config.toml
num_hidden_layers = 16
hidden_size = 256
num_attention_heads = 4
num_key_value_heads = 4
head_dim = 64
intermediate_size = 704
vocab_size = 512
hidden_act = "swiglu"
norm = "rmsnorm"
norm_place = "pre"
norm_eps = 1e-05
positions = "rope"
rope_theta = 10000.0
rope_fraction = 1.0
qk_norm = false
attn_scale = 0.125
bias = "none"
tie_word_embeddings = false
parallel_block = false
init = "normal"
init_std_qkv = 0.0352
init_std_o = 0.0437
init_std_up = 0.0504
init_std_down = 0.0504
optimizer = "soap_variant"
learning_rate = 0.00898
lr_mult_qkv = 0.4
lr_head = 0.0116
max_grad_norm = 1.0
warmup_steps = 200
schedule = "wsd"
decay_fraction = 1.0
decay_shape = "linear"
final_lr_fraction = 0.05
batch_tokens = 65536
max_seq_len = 512
doc_mask = false
train_tokens = 317400000
max_steps = 4844
dataset = "wikipedia_en"
Each number is 500 + 25 x the weight over its row's rms, rounded and kept within 0 to 999. Layers, rows and columns count from 0. Numbers have three digits each. The size before them is the row's rms in percent of the matrix's.

# layer 11 attention query, 256x256, rms 0.0351, rows 189-191, columns 0-255
142:497545462498496511497509513512541495522492491533495481494487470489507526473495435542520508461502490486501521470528516544436488471475512519515462511487541503501470495489518477495534474513487480481491495496508497449560519530507517473488520474545514488527483537483538465495517537462519516508499569510516526495533491513516539490493541497482499533524460457482527472515477518546511500509505513518482503494512511536521526512467490534464507546505480554489490486476509539486531529496531464521524549495457539529510487525534509513497495500504509460519494490538482496489490602534461501511496496502504491511544490480493532507491486477520528550504499481510531467508534496518535522508471510441528488498525473515507485507522529503465485557477511515492496515518466516473505476491491491
137:478462516486534502504488489489503529493524522511492494521497510535542528537492484499518479522519552499470504463508493446458504514494486533493492475494482527491500466494469519524487519499471482505507506511516509502508455507501478490495516540532505423472504517485498499495474495495493510459503464515504465457473491500498460499513471488512515510498483478556519534485490503507490500502524517465485483478534489522454470490443532502485463510529524516470557536550511518524512512527467540497492476512490503501532537464487543483513518543511525472466495564515508531465498490526506518531504463502508526569490535472482456498494516497478509455564491473497488483465473494504517468504490519476550461489516471527475525547470480495468568559486488501508480492492501550481515498502491469
139:512511479475476533505472471482460511518488528517515482490497527558526501431497484475507505535499461486524481502496542486535465491530515455522481500471507507517464482514493527460493494487473500506484505507502505501486506470494549455502528477497486478502536522442501514501514441497500516478459463495500481522500501493507512536520500489472541554513473479504486524470472504574431465564523479486477510519492495500489525477488509531480515497477491543499497473544539512531512488513489476489524508518528532550524516507499479538496513516457535469470518469444509517482509507544499511495520529466474469460493520490501519463546499482465515516504491513509520499484476516500501511485501519507481504484499491462452508517479513517533495508511496484470450523457507506448548461499559523
# layer 11 attention key, 256x256, rms 0.0351, rows 189-191, columns 0-255
141:517555515506534535519510474515506459532493504537479472467475459523528477517442524525484532478496476471490516494502534511484471522459511518476483505503502507522536477534526495533524478508471491503528463515498474466536503523494505463480519509530491543527507492510510475500509521475490504499468540509506551534541528555531499463482486515467486509501496514496510502506507474501531547453488491477453483493522501480518461526469502545471512502466493530489554489495474490489542462468523491485514493472503484494496469481487496486533475516512520498509523485519528462486461510495497493498494524442495491481505507466509518502482461521501540523488523447496511520448533491486550524497572461481513482506496471504501557493477517519442521523468496510456464532510534517494501477468462539
140:519445554512516492501474505507491493467559501511505490493501511528486494512539502517450480511482507488497520486527486468488475515486493538528484507530491499469487472451424501475469501472495501476522477465516544529508498464535499502508463499541530480469474500492499502504491500509522513524517489512469488521517502523505476491492504512476522489480481521486494532558486477453433492496535507527495520551499462522480514474475490519465496501480447523503507533477503537494516539479481557514492527475509498507540519480478544462496481521495492509487538512506514507500478523524523517555487475510484527443487546485511496495537481501480468493544466496518436465458459485483543472496484530514547501526514518507471456496504507466481566531467479520453496504513501511496480478478477497
144:492488429487501503509468475501447507471505515512544507494462494522468504489473477472494515507498480522472493513499513481519486484521504477521510507513532531533505465529459490444506503506493539526489505509476508519500521505503516454494497536497461543483487483480500493528523476484496563474497511505548520507504501489530539468488520495511523515578477533542430502524474513527522502527510474476488507562561531480474474485487500496539495516477497560533511503536512493531491487448467494511465491481480493561544499469470507496488494488479521559484493486467469487529483484535518545516476512508483504484466532485536531472492480483507550514522482492502509483512484525522475489501488476486462481516494480509471496456508490521530512482489469479504482495525506517462550470531536530
# layer 11 attention value, 256x256, rms 0.0353, rows 128-152, columns 0-255
105:513529522500518481520526468501484483499492505490489514496524482523511561500504526508472464489493504463515527496456512507470515487506475519510565456495529509481520537513501536509530495476493534494526475467508520467474520479500473514507473520453506467487475521517526460506480514511532478505494514499540482498502486483533502501512521499487490522490518511522474474487494467498502485520507468461510536541523486533479438483498514488516546477486502507500497453531489498486495533493501520446517547541489540491495537457533503532477515514492503483487481464507455525493529465519523530500513470477508498458495497491472524503509491506410462543463521482527523503477559574501521522479538475456503482513509475464511542469481445508485508455480503518533501483518543507481503492561481512
113:446467512473491511470480512573540513502475520513480495508481483472504469494463496486495449499476507493491465515484544458486531452480518531493529490533496456536506558470482553500492521513488475534518505534516501558503505552501445470473501502500531510540518466524505475518434529523515473499485526499475583504487477535510508488469486468483512517542523511515459473540530459497518494473483510509521490483547501474519448519490486472491493556536458454498464531501507484519542515494496483535485495532485492538533512463489458539503529472499530521492519528494472517497485496513494530512498503501507530512484518496542471507538480484502532507523517512516500500468470470535501505524500496518494479516472497522516468469504508509478488519512463487502514478498511507523514524493483520
102:483513472464513495445485551510525556536510508478542461493518527524516531477503495472498536513485506483496477490503517529499470439500467505470484527490512528481526509535494543456473492487504543498485454465520484485495483496489479505488500499527510477454455492430558476492511501476566514495535528531490516492520489479491487468505514493481507529534491482530530474513478528498524483485512516535506495513475526527487515512455532483476452480481501481475483489526518530476471478487503471507487499470504498493440499489530499514471512556505483518503522469525485466474505470470499500466500552466499540504511519543474501508523451484504514488540506448467466517531527467492517527474484506478520525481501467523497470505510504523500496523458553503526480502526516424500488485499499507
113:492493492499462480487479528501506491519480487525493532482481477499467479500461506521496488526487504519501513494515505514516517507519508498503457494510513554470467503545531482498492503511527485477483516483483501483511511499452532507509516492532506523496449478519483519510506513480469485480511506487494508516461490519515474536541570508505502515524499532515499497579534479496503512476476475549462500469509525489489499451522488492492468489494520481478502511481523516517502482566533527521522489513447522553507507524526527544495504524506458553547497493533452487544498539515468502528503508499487497509513488456493500585504520480526561506488479504513507505460476525511503477436534540488490489453482507492464523508522496529465519527504463557510513492498494545499467568495463471
099:503490452501490489497500480489535535509502515524477460495495510514497445540519520539522525517466506459522478513512505499536527514450455463424525526533539523528483484505517531496473541460504468469448493530539521496485505519515522498486528531494500510503465536516527495473479499469473491470477464478506541535513515493469482465472490518491466514523446438494510470473489470486492477529525490502494439502483510501497497514485515450502507476527501489506491558529533522479519489494469511538515532501508543529482482493519500509525512466542519519488511540494508463490497523538524524513528473475488506486482500513496512479476455509506469480447515513471490486492478537451490507480489449507525518504481464546473505525487487538511509497480483503495532514514483557507455490527502466
111:510457466563515512500540528532523495522495490515491496447492531510480468481515488528487492493494525494455518481515486537489502507504473529490505473466540499479506488514456533479458489518548519520472526484522494465538538506473504584485510441466530470498523469523521425513537506471492485530485537496468470509511507500480513529497510516490466525509463495492458507467451469507475495465497537471467523470519522483506540479495499503494487505512548494516520477461489493472489492520501465474493473548488514489492464555498484533475509521486498525504496491520488503564513453534504501497561505525477512491476499492513519500526487477472522498510480510500456505521536495495498504476511492502553483459515471513518516488530451477484491509548486526507498476513470496486527467460512471
111:479511502471493558506471553482464498495485501503468469502509505464506477499513489470534480545486496520518496457473485465482471469500516470509519521508570502523459504502492567513501476525531454526549522487515509509492495533488513496543536510499513529504488480513479484482548536467511529499500510538486521519498509486471509500488488514520507502452478479476518512480499508505508539543500522532528514478512512528513483501474507457437493451561527506450475512453537515451542504501529455506483508496548491475505511485470528518486516489465486491508474507528504495484541530489482515512493526523508543471537514467527487472520486484503503482537477422481517502446519491539490446505506481510522471530520487463487512455499495537500486492495475451522488500495498480496509496489499533
110:496510440491522519535497537518490550504519515455486507507490472545502500501497488448493495491510503524488480485486494502495509505473520495471495439564458512472478550466553511496501515507499488515466529485482467525490470493444509512489497497507523514552572487472493475499516447499465443528526494501470500479520511506521504501553498497480492506514482461493505504536520517564494523502470517521525507518487488484500516491485511504508467484487514523454539467511511501544511500516525503500486531480498496482504510482547551468511506514532499492482503527484483511469463482557487537522496501485485559500481498469521532498535501528515520532537520467529494474517485518500551523474514513511521448486491497482489515498533541504502486511552536457487520504478472496556481451473476474
112:467511483470511523483523480514479466511486544505505495528503481510550510511514520501469568501530492474504501501525521471492505474507461476502521495515511433515468519525467496493465514500454528484486460503513529511472534486507493526498527511524528490529530471520513489497468484549496502471448484475482520516464511538473493491477488481514476497510534525514481519497510494494509501543518473449504497491486498508518520469515489545463525482516506461453502493524516511560503526519506522504483458506534521515467482479496478510531481457461512506517538476500524504523472522538509474503525528484512517512538493488547507547515457527500525541510451464455474478533540485517507509557471501528504483529542516464520498543476506501507531519518501554462456502461443507501501548520491485
107:470482494482455500503534486525529520490521502487454504486512537525493498519426518520496490492490525507477481481509469521476454528522525478526517516486512521465508525535500489500550498501481490471442501501468481534517454491489458489506527535488495557479475504483470524491467561520505486481464527504473466480489516532480501491465530553508506504565471518480445485484490550488504477459503503523524499515491489518481502490455485492531519514551512468480498498467492468501503547497505529520475518518531519501509505472482537452515534479499524517563514526480491534520477538496490457524516462507491522547504470471525472439479493464489477508506539484510496529512520515477461515477497466489487479502483515511516497474500532513497477522514470469550529489508484526532507530489530500
114:488513477489503438532504530523501478520509546501502478476544520496488418524488522486489542502503488457510464535506516526519541491469541527520478461521525491483499477530475500462503491541484502523493500504513479509503518507485526480516500511466461456500532504517477507514485500462538517535514498501495477489491488464488466542532472501516515517462523479519473509508521513509490464477503489503552527540486512504508537505486507509549492469426507486497496495506475497543468474459514505495471525500507510484484539499499469506489541512510512526499477494525501466539489538454536477526521506484516523532515499491486416504529488516485493477576525476496530526479476516529545472466497541517486490519440493491537492459498496502496447462473498477474486491482502464502465488516491491
101:522509505498472482501498511499511498507504505508488493534514483455516465511487506500525510490480503506476473547481503463455503475508542549528515552485502511484499482509478503468500534460485494536493489493488502507527496493517533495500524515433513449506475511475522503461569498492486471490505484490453511521527469531474496509486495482494527535492507478542507496501507534485521486486483484491465490548526500537519521532526522519520505520493454492518476511516492523491508473534525492456507514507497551498527512521456439474561531533457571497526508512523485523507503500480539467487507460501524501487475517458477482546471511489515510488469502482462529510514449538527460465494495522463479460483481510449492519497461481483504532536527479493523475501534502561527469510474548540
103:536455449509477525504493539486525533507477460491480531505503547449477496498475530503481486501458509487570556551516528516484492536511560446493475482488516515530489522509506529459535532488556513491480444463483467491519502484555509483492563514535476478553502507536530500500501478498483481494499483519496489514490501517533511514496522494483510501466503518491504517469487491530448498504459493490507496527484501478526554491527484533480510515500482505494507523522497495487513532550545481510509500512506482494479484504524501474513503489471542534494544495496507497480482503483487507517464504466473500499456524474462495498533523559481533487460521480489529512463516549520494493515479476526486535498454453520467521514471517450505475497521494496489495473479473503492497514454533486
107:485510458471487520482518522514488514489505516483478509527487468509500503466489506491450496525468472507471475486466527526479465475522469509510476467497506503487496509469505445493511475547523486502525511469478493477466471511559531506513490519502526505513486559527484490513519509536489492518491500522526528508503520478518497499518490480515495491498481467462497546488521486498517520471497552468484514536517506531507520534488502497466452508515547508505467535492465530513416509541454506530509484509504493504492518484487508497524509543528549512537511507496506528532485533475468474539476491499528508460494479498477498491543491490473506493443485463450499494451486541483475530533521505487483493543516511541460496508480470469465511537577476532562514488515525490502552501463476480
111:552509508489497504492503533512470479473494502509537478445543467512501523448543504505529503506496482520475502516474508518426537473499473501497486474544547563499492506541485524500491546529514506491485526497497502498478517468501475460510522517530468493477488487495479481478474497511490507471485534482480508506468493499501480513516516465496467532488507468515528522481484505474492514477463513467506538515512516550463474472528531537495496484500470474511523479481512512542499480510497503547472502491494475474515511488514490474502507458507496509495521547543530493491527527502531497481504458491556450502540486477518502499515504470528518495461499514457471540486511537460527512508495531498554508510573502511470499484476481492524514534504455436533491548503492470547520439527504511
110:494487509474549503470511506516501516533509564543512563507499483509487494538488502493464499503522511512460514492504520474551448514486516477472500502506429508507508452491488514522531462546496495521491541517505512538460534545537542467483484493539472479514537518484471482523514505525533507541483490478492502470490521448447507486455523492511502510486511505441505485542498496458492527541520514517503525516503522528478510485482512512523509511546546463477491478498520532514524483538503467476489457500467495469552523544513477474483500525522503503497518470468539504515509494428529481493471529493558495506492484554524497519527534503492503526488499486494505510534539480495499495521507498529510485539495474508475506534515518508492476518490513479494522554512501541497497522491536498
112:483505508533489516473491476513467509470513507496487445491510528489504522509462520513496482527515485502498497473461512487488488505502497482494495562488505496504530508483512529474523507499490443471469482534515503538501515477493523489483520494517511520509497499465458496478489478514540489519431455504512483460547474504504493500477538464499492493524464482494480453499531532458496527490496526534521495525470480527496443545536470480502489546479516505512477515503493438523506482483465499484566545488479479489500570559479554519481475482486462535519513488550528479493500483504518460506506472496501451539487502507529523523526477507508530518497535490483482482576534498466511497488445510512526503494502472480507507476527511472461504499511504498501532439482506511519485500507527446
102:481500460503468494527514485504503525508504519507503515511497498466499490464460477528506487444539472484543485448532477524473462522524507521509464524480541431528494499522501480503502520510530469520535492502483483530519487498490509514466505485506531491490459536500533481440518500497525499496521530514513484494487559509472518540515463510459488484499475476507484553525486491530494505530489495501460512524524506474467465527481511483474491531467477501507498478498519434519485489512470491501539508537548499520479515530479445487477461475497464477537446472465488468481479517475487503467527491524469519501510530563527506449498466498456494493528526513503486536511479503548500503479554520464512491509527470531523501513509496452475493513506483480502517502546491501441517526520524483
107:498534487477537488450480525516534507487530514530484519526507448495507523488518479500498558484468482488511495449505508512514537524533526522475539504481508507497471479516499513458449532530515460491449513490513492502508513497490531497533529511524450500506510428477438510476510483532488451467526507498490444483501514516478493497483465548464482471508481513493456532500511487499488504496541523507500479507499466527476519535511446487495518503484477501522477475509525499438513496507489486481518483491495480515522521485525475475474506490522518494470491444496483546486492418526497546531512497482512538483489510508499465514500480543475468510495498507508509525485521488509536468487526499471521509499521519529563459545535503495495537526494485516496496466513531454523524508534491548
109:499512533499525433484484516493517500498450515498508526495492515500493479524511530490500489484470489518503513502512494510487504488501486449474527483485500487467491518482520488466501495471497482503499482543498517469493492488497478554473483529507485509463459485511489498487547536465473506467502539495475542492476547519511483497494540551532478494489501511494502498536541523486470483492522520517529547541509500544478492557536454502502496500506483505492509543471464507508511533509499478496503494528466501525521452435514460475481486453482553467503554539493551452548502502461526500481533526462489476486500481477530467506462548492503509551480466500469522508507490469482485501461500474467507494504539502511512486510531490528558446521531497494504490522513502450544465522510473514
106:504472562503482497500494501508485516515492535478507528555504507469503499465475504476506484521486487448506492524510532516502419516490498534483484484491494527465531523474516522508481521500488465458514481515548474516527487508456506519548494503518493536524525503527516490533514536457513511509493517502476508504445467488498490474520494470523473512529479521501510509504508491502519497525524519484476496474488523485543459507481462533531531546462497530544494437542517501531474496518509526484562484517465546502519485461473531458483441477463533533511475488509460510508506511489518502489445545511485493510506498485474540517512473501504504497499485561539470530470508526502510519479451476519500516502507532535489522525513506522494502535505511515494492540520492478529440495499521560
108:523499488498495541518501512444488485520539513476528466490481537505530538486492503498502496486480526463467520491478448497532482518517529497487486493489533526497528505487447506542488512487516499535475512512522505502497489500446476489504520499508526497505477466512541522479478544501485496451508520492525530515505487466487495484512502498580464483496534507513469506478504504486481526458536498549492561493496482480464511535474476486468472488493459466476538472556499464490512481469490555524532526514520499501503507475515496511528510525540457487462463478472522513522483478514511526532467489538502484517452505540511502528503445488500472440511493502503493528494515514504470502486500452485446463528487505489505504464488512524537476507509497524452482489449507480463559546477495499
104:540499493532450499468486491534532458508486438480499511516517523486475526552546527484508473526489535534546481501464526516523521519466535513483449508548514507521483507462531496521489491458531527474510507505492482484464498566545508472496499510529501463471519471560495491494519496501455483496494475510483528502492495522498502505478505489489446474507542495517477485472539504485518476500541468542504507495491526479526500506480527472507521496490493490473480494487506507467516475542498537522459488462469558499514495532495513495472538497506524529490514512518488505518505518455513539491542468513465506514539531469539510511449462517520481521535499506473545501491494520506488494500498512488437531539544522491513509472518489449501482516488498549509547494492535510473503488515536511
106:528535510501515518484493530494500468524487459496513517492485471542541462494496492545491489460498520505508481484502489460531500516518514491522520521455499509526448523500477475454497510489500511498471517537533469532515519515463526483558533526537540528491504517484508527495509502488463539474475470525473516485483534498508491521524484473463474512507509552542481485544495558489494466454460518475528522498449474492520491494517530539534501490486503491513442480484469518480493500512497516533519487504502488485553509489544540518517507511498512472471522492484505517508543514481495448511500469465487509478499513482527493502492479519540485461492506543534517514454480475498524532531547522454488505562512442543490555512506493493486488501515507499506525519537538518512480546532473507
114:477520502487468505505525512460511508504520508493489499507488499491570504510504503467532504521512511491485511480498470542497520486483508475557508483448491488457479497518492498502454515473500499492442475503491510498450489517503493490493472495507526489500473562509544551532518494511560503516474438553451508464508460480487516492483503506489456511548465482532493492466501486498507491472517463449508486519544469514513485473500513500530531473502454492485488513503513551527469485484484438523472505508469494512476496544531489498544520504504512450523507517499484494504482539506507504496490463490512519538538458512521514453480463531484468491469542490506495505497513475524518479502508549493530482491539482482513493511506528538482497534495450466463535488494527584479504512486506486
# layer 11 attention output (transposed), 256x256, rms 0.0436, rows 128-151, columns 0-255
101:516474491505467487509508507508481502501531547552512501513476508488479488531494532489513490490479524456507489510473499504530498475466496469486476482511479492472472535553480494473476514466490483509478511497491500524496498488506500475513413495536500500507502511541494511524492556498512514490507522525493462500527501483492501479516521483540512534493461507476484484483520511503526516492511497528445497510483497437486505526520451473503492463532534513521453480491512531558547531511510493504452473462489490492507469524445462458529563497512527489524504514493483481517500503460492479506468520519519500531506519503489493485450527481491467513477477533459533482484485400503507521514518480473457529475501540496452473508504504449465466490490528542528501507477499484549481519463491496
098:505483477545457485537490488496475503488515451495483517488485490516503511552494512507494520475521516469499527486488502556532553521549460481501457500530519532482466466500532514498520491479506470499564467494508480475516549505491509495538520495511506488488491519531502504467488510514509563503517485462485480501522472492495501515502510518514499537528497519533506495508516550495471504456502548513483502536475493512465517466515549518495512490493496479506529450488498494473492500461541537434517492484501510468447486487488527521496507515518465483511442488526551522500487470467544472512555552497472513524485484508491512501507497502528505464503502503473545564510526561499489524540460492499497521470494500513526510564476478504513500462493513545491488501540507466534485486477508497
092:500503502533483525534504497479537493418477513576497501482487522462495519507514487545511483472523534541501501479503470473520509516495559501512483524541485513527526485502479507538513481492496479459524503484518498504475508472506519472521487479503484550516533488520471508555509493509507535510494495484492472520523488498505437536487524495508482497494571559513502467478520459493503489484480515531512529527491512538506524478513483515538525526507478530560504515483494498475471528496506531552452455524493491504545468502487505490530463487499535504494522481520515495478453506511451486509490475511513472506534495439485532502489512476516466442529478505514473499479538559489474502519504501496470482518492472485479521485493465466505477472493487490463498501532483546503492534495555515
106:464508500488524486532508502553502484498510487486470474513499518477502508499480481469474499483545496542504521491524478531488493513469489500496485477459503516486484497503498515441557525521462517492588448499514532451500540527526442511499491471492510484498491490493523504512493485537487506457501520486503468494502526492442522462478426502455495516501476446487507509477486532503469509540495518502504521513504509478534511510488485528513523477517478468485502479473507495487522471510503465484464488482532510456468508511495489494501448557551518454501528501514514486508513487496510473537535486520509520490477498524526502440529525527525553516511547470482520487477502450493501528556455490476457512526506542528493488536493514492498497466508521454500503482518470506514500488487549513
093:504521501475494486484535494505493502555532477486488493458510492469521458511524505527518495479537510506541506505514479486500510496537497508534536509466501486495505474488475481471550462499503535534533498504525459532492495552451503478530469490551502513483511509493497488530494521468527489514528467522523460498485490446501477462496487459501508528479535522513474468515491566483504497525447531481478492494502512509510533542515506466449470518498530539507473518488512524501435516526513475470533504476492474487482493471461485488529527554466520501503495521535482510472473512520472432520485488492489499458487508472506481446480481507493479513521503492492511560457517509520440498475480524519523483488514518465484496500540493475512499511516545519430481463504508524522536526513511513
098:489509521476481474538461524465464486523520516486480536513494496536497495534493522520472506544517533512507478510480493467550494498471534497504499520527432499483475513515504513528536500442476519499489513491538500494460488487548506478477508509544488522517512484463517508546490526537488512510485524504526537497552481504534489514496489511491457471455546525507476514539499507506541510505515486531495497506509516505484491502496507480482521490492477531472510459522512531511456513481485569501442500517500503476493517478545507498532525527529515447468476502522506486489479488503483501504458519460509480498516527517461482487491519498508511495478539462527531458544512463527521504555490480492496505542509524505455493485499539527551521487500444469482466495557464459516449501494525538
099:534503463510508461439500512497532525469467522497504538465487531497493496498467531514505507452522550523495479516528488491502536536499503514514504455510462503482522501478470444464474494495502498517461502526504526517534496505487531492531473492522534471501530508474559505500513506502492521504434495454521507450515516513502463493522492528482513528531516510515503465542502506483468510487483482470452524537515514485565516487536514466569517537502508498518534509501462503540498543528499502534500539533467486513517521457510491512499475501490484532495486494492499472539475430508526479499494497496487495472506490517456526486534534516461499527465513553474491467518524536471523519530500502498464523516551508491480504530509513507495507494532498532481486534510503536473518469482536468
097:495477495512524495539528506500535481538504505483499498532487502454498475494480467485526499542507503514488528496472466534503477482533446516495479540471535484486533475488475563510503506537510475528481496513538509517493557443506489472503533518507495522546456504524452561497506519505505525504496515493528543532515509541520461530478487509482541496461493529532482528506514466494531468515481463484498522465543526485517521527531493452493528520519525476499553496541518489470508527495522526519482474522495510481526505501461516515522475503496515523503507490471487482494501488452505492478515519481483439507503485528489480536507522486518544508518511502484474522458521494461501447486518500509506539507544514539497531535517522472499515519476441505471524502507520473472562534521527461
104:481445510516441486501493505511520508487446500492521471506515497505482551484462499497569473517498468493532485470465493475495488511484571478487437523491527508474491511501542469489507513472499505489481478526514464485492504535512495471512484493444497469436522504464475477476520517502499455504505481476534525513517539512540533546460497519519513534473489496510504502481499507514494500503478494585464471504493534503536495475484512503536548537530520543538504485535460488513510494503484463509534528487508495495462487496505553502467502523522478476550496470508496517477490492503478548512483489544529446491510483466476502503496509488479468495499530485512531523506473484490478473504476542514523494529498473491494520464491508499531458461508502534465502530538521480522494472493473472
100:511460514495525458500493459526493480506492464496500471499489494518486530460526467477511551475501474471529541499508558538515503465487459497495503473516518512544518489499496485530515515481522526483520524532500492523473534530493522487499476477522502511510501499468503519473511488519489535496505466464499499457439492463466494513523494437530513517489496508500515480494509466476457503521502560497517469492509508462459497535513487493509518456498494488497505455481491513456480470554501485474468473507524476501465484468525533553534510487497506501464472503518486518493519476487484475519491492437521489466461471523498525539492510565472484495517501522488510465468492491505532512505447531473433480545473508529498485497525495471462488494482451547495486509474530502464481452471521496
110:519507503500512546514499484462451510516528498520476505510443474479456534456470467492499469485468484538476514515477507476533477552481503519478488487434441560517520511511487539528487498492475508500514485506477481539474477475475527514518505518538520501485487483521474494504542467511473464481471452509487505509551481522540510505484517496484512529497538487498536534534513528474453512525498529502500510499494470466518529494523532494493530501540509478505537462516464524500531491464484504514500497478478541497498527489527507554526455499484499479480558499456472535489557482525457479488501498502475508507490493529494525498511483485532487478464495526481506479554529471456494543502551500507556507491501543520481486545493502522482475497515465496500523517480528500511523498492504528
097:480510524519506532494515489502472523485498515486524481510499493516500494464507507464469488486492548467520516469508501519482532556511477473485536509509499502507500547506500492510500470522473509488475550443481478509521544547508501494468488499571498508491504498500470470558453494500513499514474489494560475522528569454487503487509500497505487496484516487461465495502496502496509521527485534507492487495500492474475472472496507496507505459521529499433489500478492522566510491500467504510477473531457481502488519446534519508475495459515481515472514473483545501455489506515514489504539523486493516491508474516490459501462496527493564504511478486510534505490459488478471528508437492538515501506466499522478523472514486511524437541475521530435520514490490482500518454497476434
095:493505543516491511501523477498481464430505483512520484525536486486533491504521476537508537468545530521484485491507473470479488485490448488483516517470508497490502521473461518530493421507504479500521536515550520498471490516504494509519485529513534492465507467476511510514493486481502476527494477530508518479531553488479500478495467502469435473557482459495484474464489494469505499518481501477512472527521464546462483544438539510496498485510558520492547508481489557499500455457484496529543514525504451502526505509458513509505494502550491531513508449483474517533455479516478483479507510514481459493521491516490483525481486500492499514508491518489470476534492480488529505483490508506482517523586501499485478500498460523504526467497489477507524512498483471514523487510449520
099:526465523503486506536533482463503509538485455505493512483497489503491474459482477495537497495463533553531530490494486513513462490484502449457531495525508433512468463537467523532467513463494544525494536528493504499475565510534490491495484513522505479489501506519513503514506493454471475485499456499534552519483524474519525505463483508505483513500520524508493494490478506483500506472501473485488490467495488479501509486462506497513547553485458559489552481446490511495494492457511474473450477521520496528497517528492467498438492496526527472483502493527491452493512498519581524474485500466525507518505486574524486507504503497486498477500493526499478480520491479526471468474475511502535517498514437505487497507492511536489503468500524521503485471466494461472464513494503543
104:486494500526487449502515497509536524524507548495483534531510511473485480473515514505490477500503542464485571470534491455498467503483512536497502500509487462547505522508491448494469469503503466536505473496501477498465491522550529523487481470486522466529508540505474491536507483491545519518509475476468495511520498513485514530520498484442509474533497502449513485488511513526494505490498453510486514508517512457496478489499464504511522511529523495497534413510511499531473555434490511468481546495479516515551522512518516478477489510550511526522488480520495515486510498448487514499519516459512504482480469534513466475491491493513447519502513518533505531528551484527498492476496512514441488461473479482496532515493510536504488468528484556452518522498490519480477555505498503
100:461508487493465502509485472525491528535484487501487433515502527506471483508506513506483527496512522505507494534508490495485517478503524458537530472515508516519504484484484507506472505514490506467509466553468476463525503509489519486490506503461520519523491450516479458419529531543475520509498484514534480524476494530548511521518507515484547463456477459515485492483520497474521493453499506521528491489495480471470530497481479487497474488487510536495490524536462465556494527459518483504476511512472488510497553472491486577494514473470455482528511495533479520535530461533492533481527482505480570489537511491514507507474516519502490486518526479477484488486515530481475488513505501441530492531502474567509513441479512514473505477504508495519461505538488536512459485500487545
105:506448525492508567496522486470492504565492532501524538522498469556497493516520468493495573489500492475516536472529500507493555509490487533538484479502523484473506472485509496490492505511524516502516504516477510465529451536481507500524484468509562514495541534530457474506492523552488531503510500456464492512491511536508489491489489507500475468484496518489490499491518504503528487501487486505550449501501528500514542479469518542508487495466474481496513512489500551460486509491474530544508474492486459526504461463509524503502490545549511451492499496487479500488518508506467527485507544456506563485500487475471518489475512516473479538520470512526473499424536521525483467521539475497457515498454487535519486465484490509495522494511476499504484538491486511491542514488472524
094:500471483543458510504535523512482514500478509471505469476514532503468473492512494522526468525480507438461509495552508455501494477460485479463514476519486505479526479476528495539541520501511524493514549491515510508488470538436497494501511500506453493503528482535510521522496515498463516477499531501503486453501441502536501488465479455524461516510492497531476486468508520502504500485495490462538511505485489496491492504465528504487454525533496459509515461521499490491480498493512487541503503436508487489500502503523509494515515514498509500438498533512593510541497470510520506497471505482493457522494517482446524492466579532522504497515447517544506498505504503470497495518466507498469530452495469522473459489498477506527478485492527462521491513457496472469458466510518518
103:519476480506518504519505478501477489469493490514511505484510547481517529487504490569509532489503513519495509541459494518483506503471520504527520487479532525539539527487496487471511479468498513514493465538455535470494486471519494486485518479508523483485500525534521478488469534489492521528513511548511495519517470478514477499510532526505532510506476493482532536514485490501487425528457501519531513491503513498527457457525531500484448480483527468503469560548461522527505475500499485528552503487512496461498498462465506507500539495526507505474471531452525501535487527447511500481485472492500529543516489489496518503487558531467453502510458485458513458527513494518494523491486462493517462534476484513431507504461534445488509535477509453508520493518489480488471538483534522
101:499446470478489526502503503556496456453526494522463555508496490528496520489498541483487551506510533465494500533444518533494494501471510487531539469511530456516522490489462519482502481537506507485498459494460507518527534487515505498498506508486477467497480457463472489521506497494521460528505507488480519498495435502470522503476497495473487498531519494462528511526464522510465537516508500469468458502499540506509470493486508483478464509507490499490469484516514527515481501525508494517492531490498504492512492529496524528494501507487449564495466500487446573498547510531472544531463521519502483506525519552480478457495513508519496480521521487474490527499523506574457525512531517504504522515483490529504489479515464467469545460439519512495503470524504509478453482482506489
094:498490490483510492503475509544496504458507489527515508468515507505512498528486488466522477481491535513493532518505477515514485486490478462503518496503508515504480507542519499479507475516521562529507517516427516494488497487479493482461575514528485516496427540453494501486483493526538503482493536532488426420513542449559540515521492511517519465488545492520526487448514515496506533500479457497490487492488509520478511471484466480526530485473514489517503463451513506442525507465511509527523499489533510478491547493519456492497480502492482465504479495449527488513519488493507520475514484514525472490508523489511502521476496542514472461507511503495499451524495465494496513482502489499468499499501515525485536516486480476527539472508453477479501472534525519530561503453525479
105:502481522504517482522499499520476519479507500496469523487459463485477527467506517525515440475519509551465520561528536478506485509511485543521518495535500478509477488506512439500520493511516514473492475507540507497514462464545527485488534476513513523501545517509488469487540519506480489560493502538471499494442500515510452503508520487510499488489473496551505452510474484527509482514470521446481489491507538512477515521503477547518550483518491530500508470465482504451542507506491465502511459484533479491485417433500540448465520481531492481525515492527499488512502484509469497509539509456507505529492513505498527482514526522487441524483518495503526489488528556448520531481535549505506512525519520507493518489506489489473505512499503477531494511510496521506488493545519474
100:493476529511497464472528537473507481491493524501508470480512519497521530522480450516507522500482469498491493527499511546509496544475496458481509510448539541449495487529492522453516476535508457523507452483478457498489477496493481478518501480472464528470492529495490500493495499444530491481490534502540514504520500465462538503519472439523528496516494514486527497522536498490474492521488525487499511542481478515481468467514476516513460486474514512498495495513450511478486520486427507484537515553505442483470500517472514536520525509477503476500475507520502484490474480516461462512530462500446504496497489576495494527528519474469505491459494511534517514543490497517500475532496470506520512473545500442564472494486476457531480504471501506528495502462479480495527491477509504
092:514527538467535530485498480517493497510494543518459496516510497492462500466478513508499412528524533559489533495472502536475542533482497464527521476505484518500525466522519505519474523523493462475475509497494524505491458533484512506486476528447519517549453547528497506464482534538544524480469526491470459506457500525458485534528501495529495496484495499459513514505516494498478517520507494505475523479525477510478491534512484475493487533499455493479522481482530510528525459469523447526490541492530494493496488469503510524514498464480520469510468513519499494470481537497511501537549491501491478497503463525514453492521503494516530492523508469471506513503535558539456477465464527518502509533501548457512469497491475488534506452482484491494488503484478475482477493458511531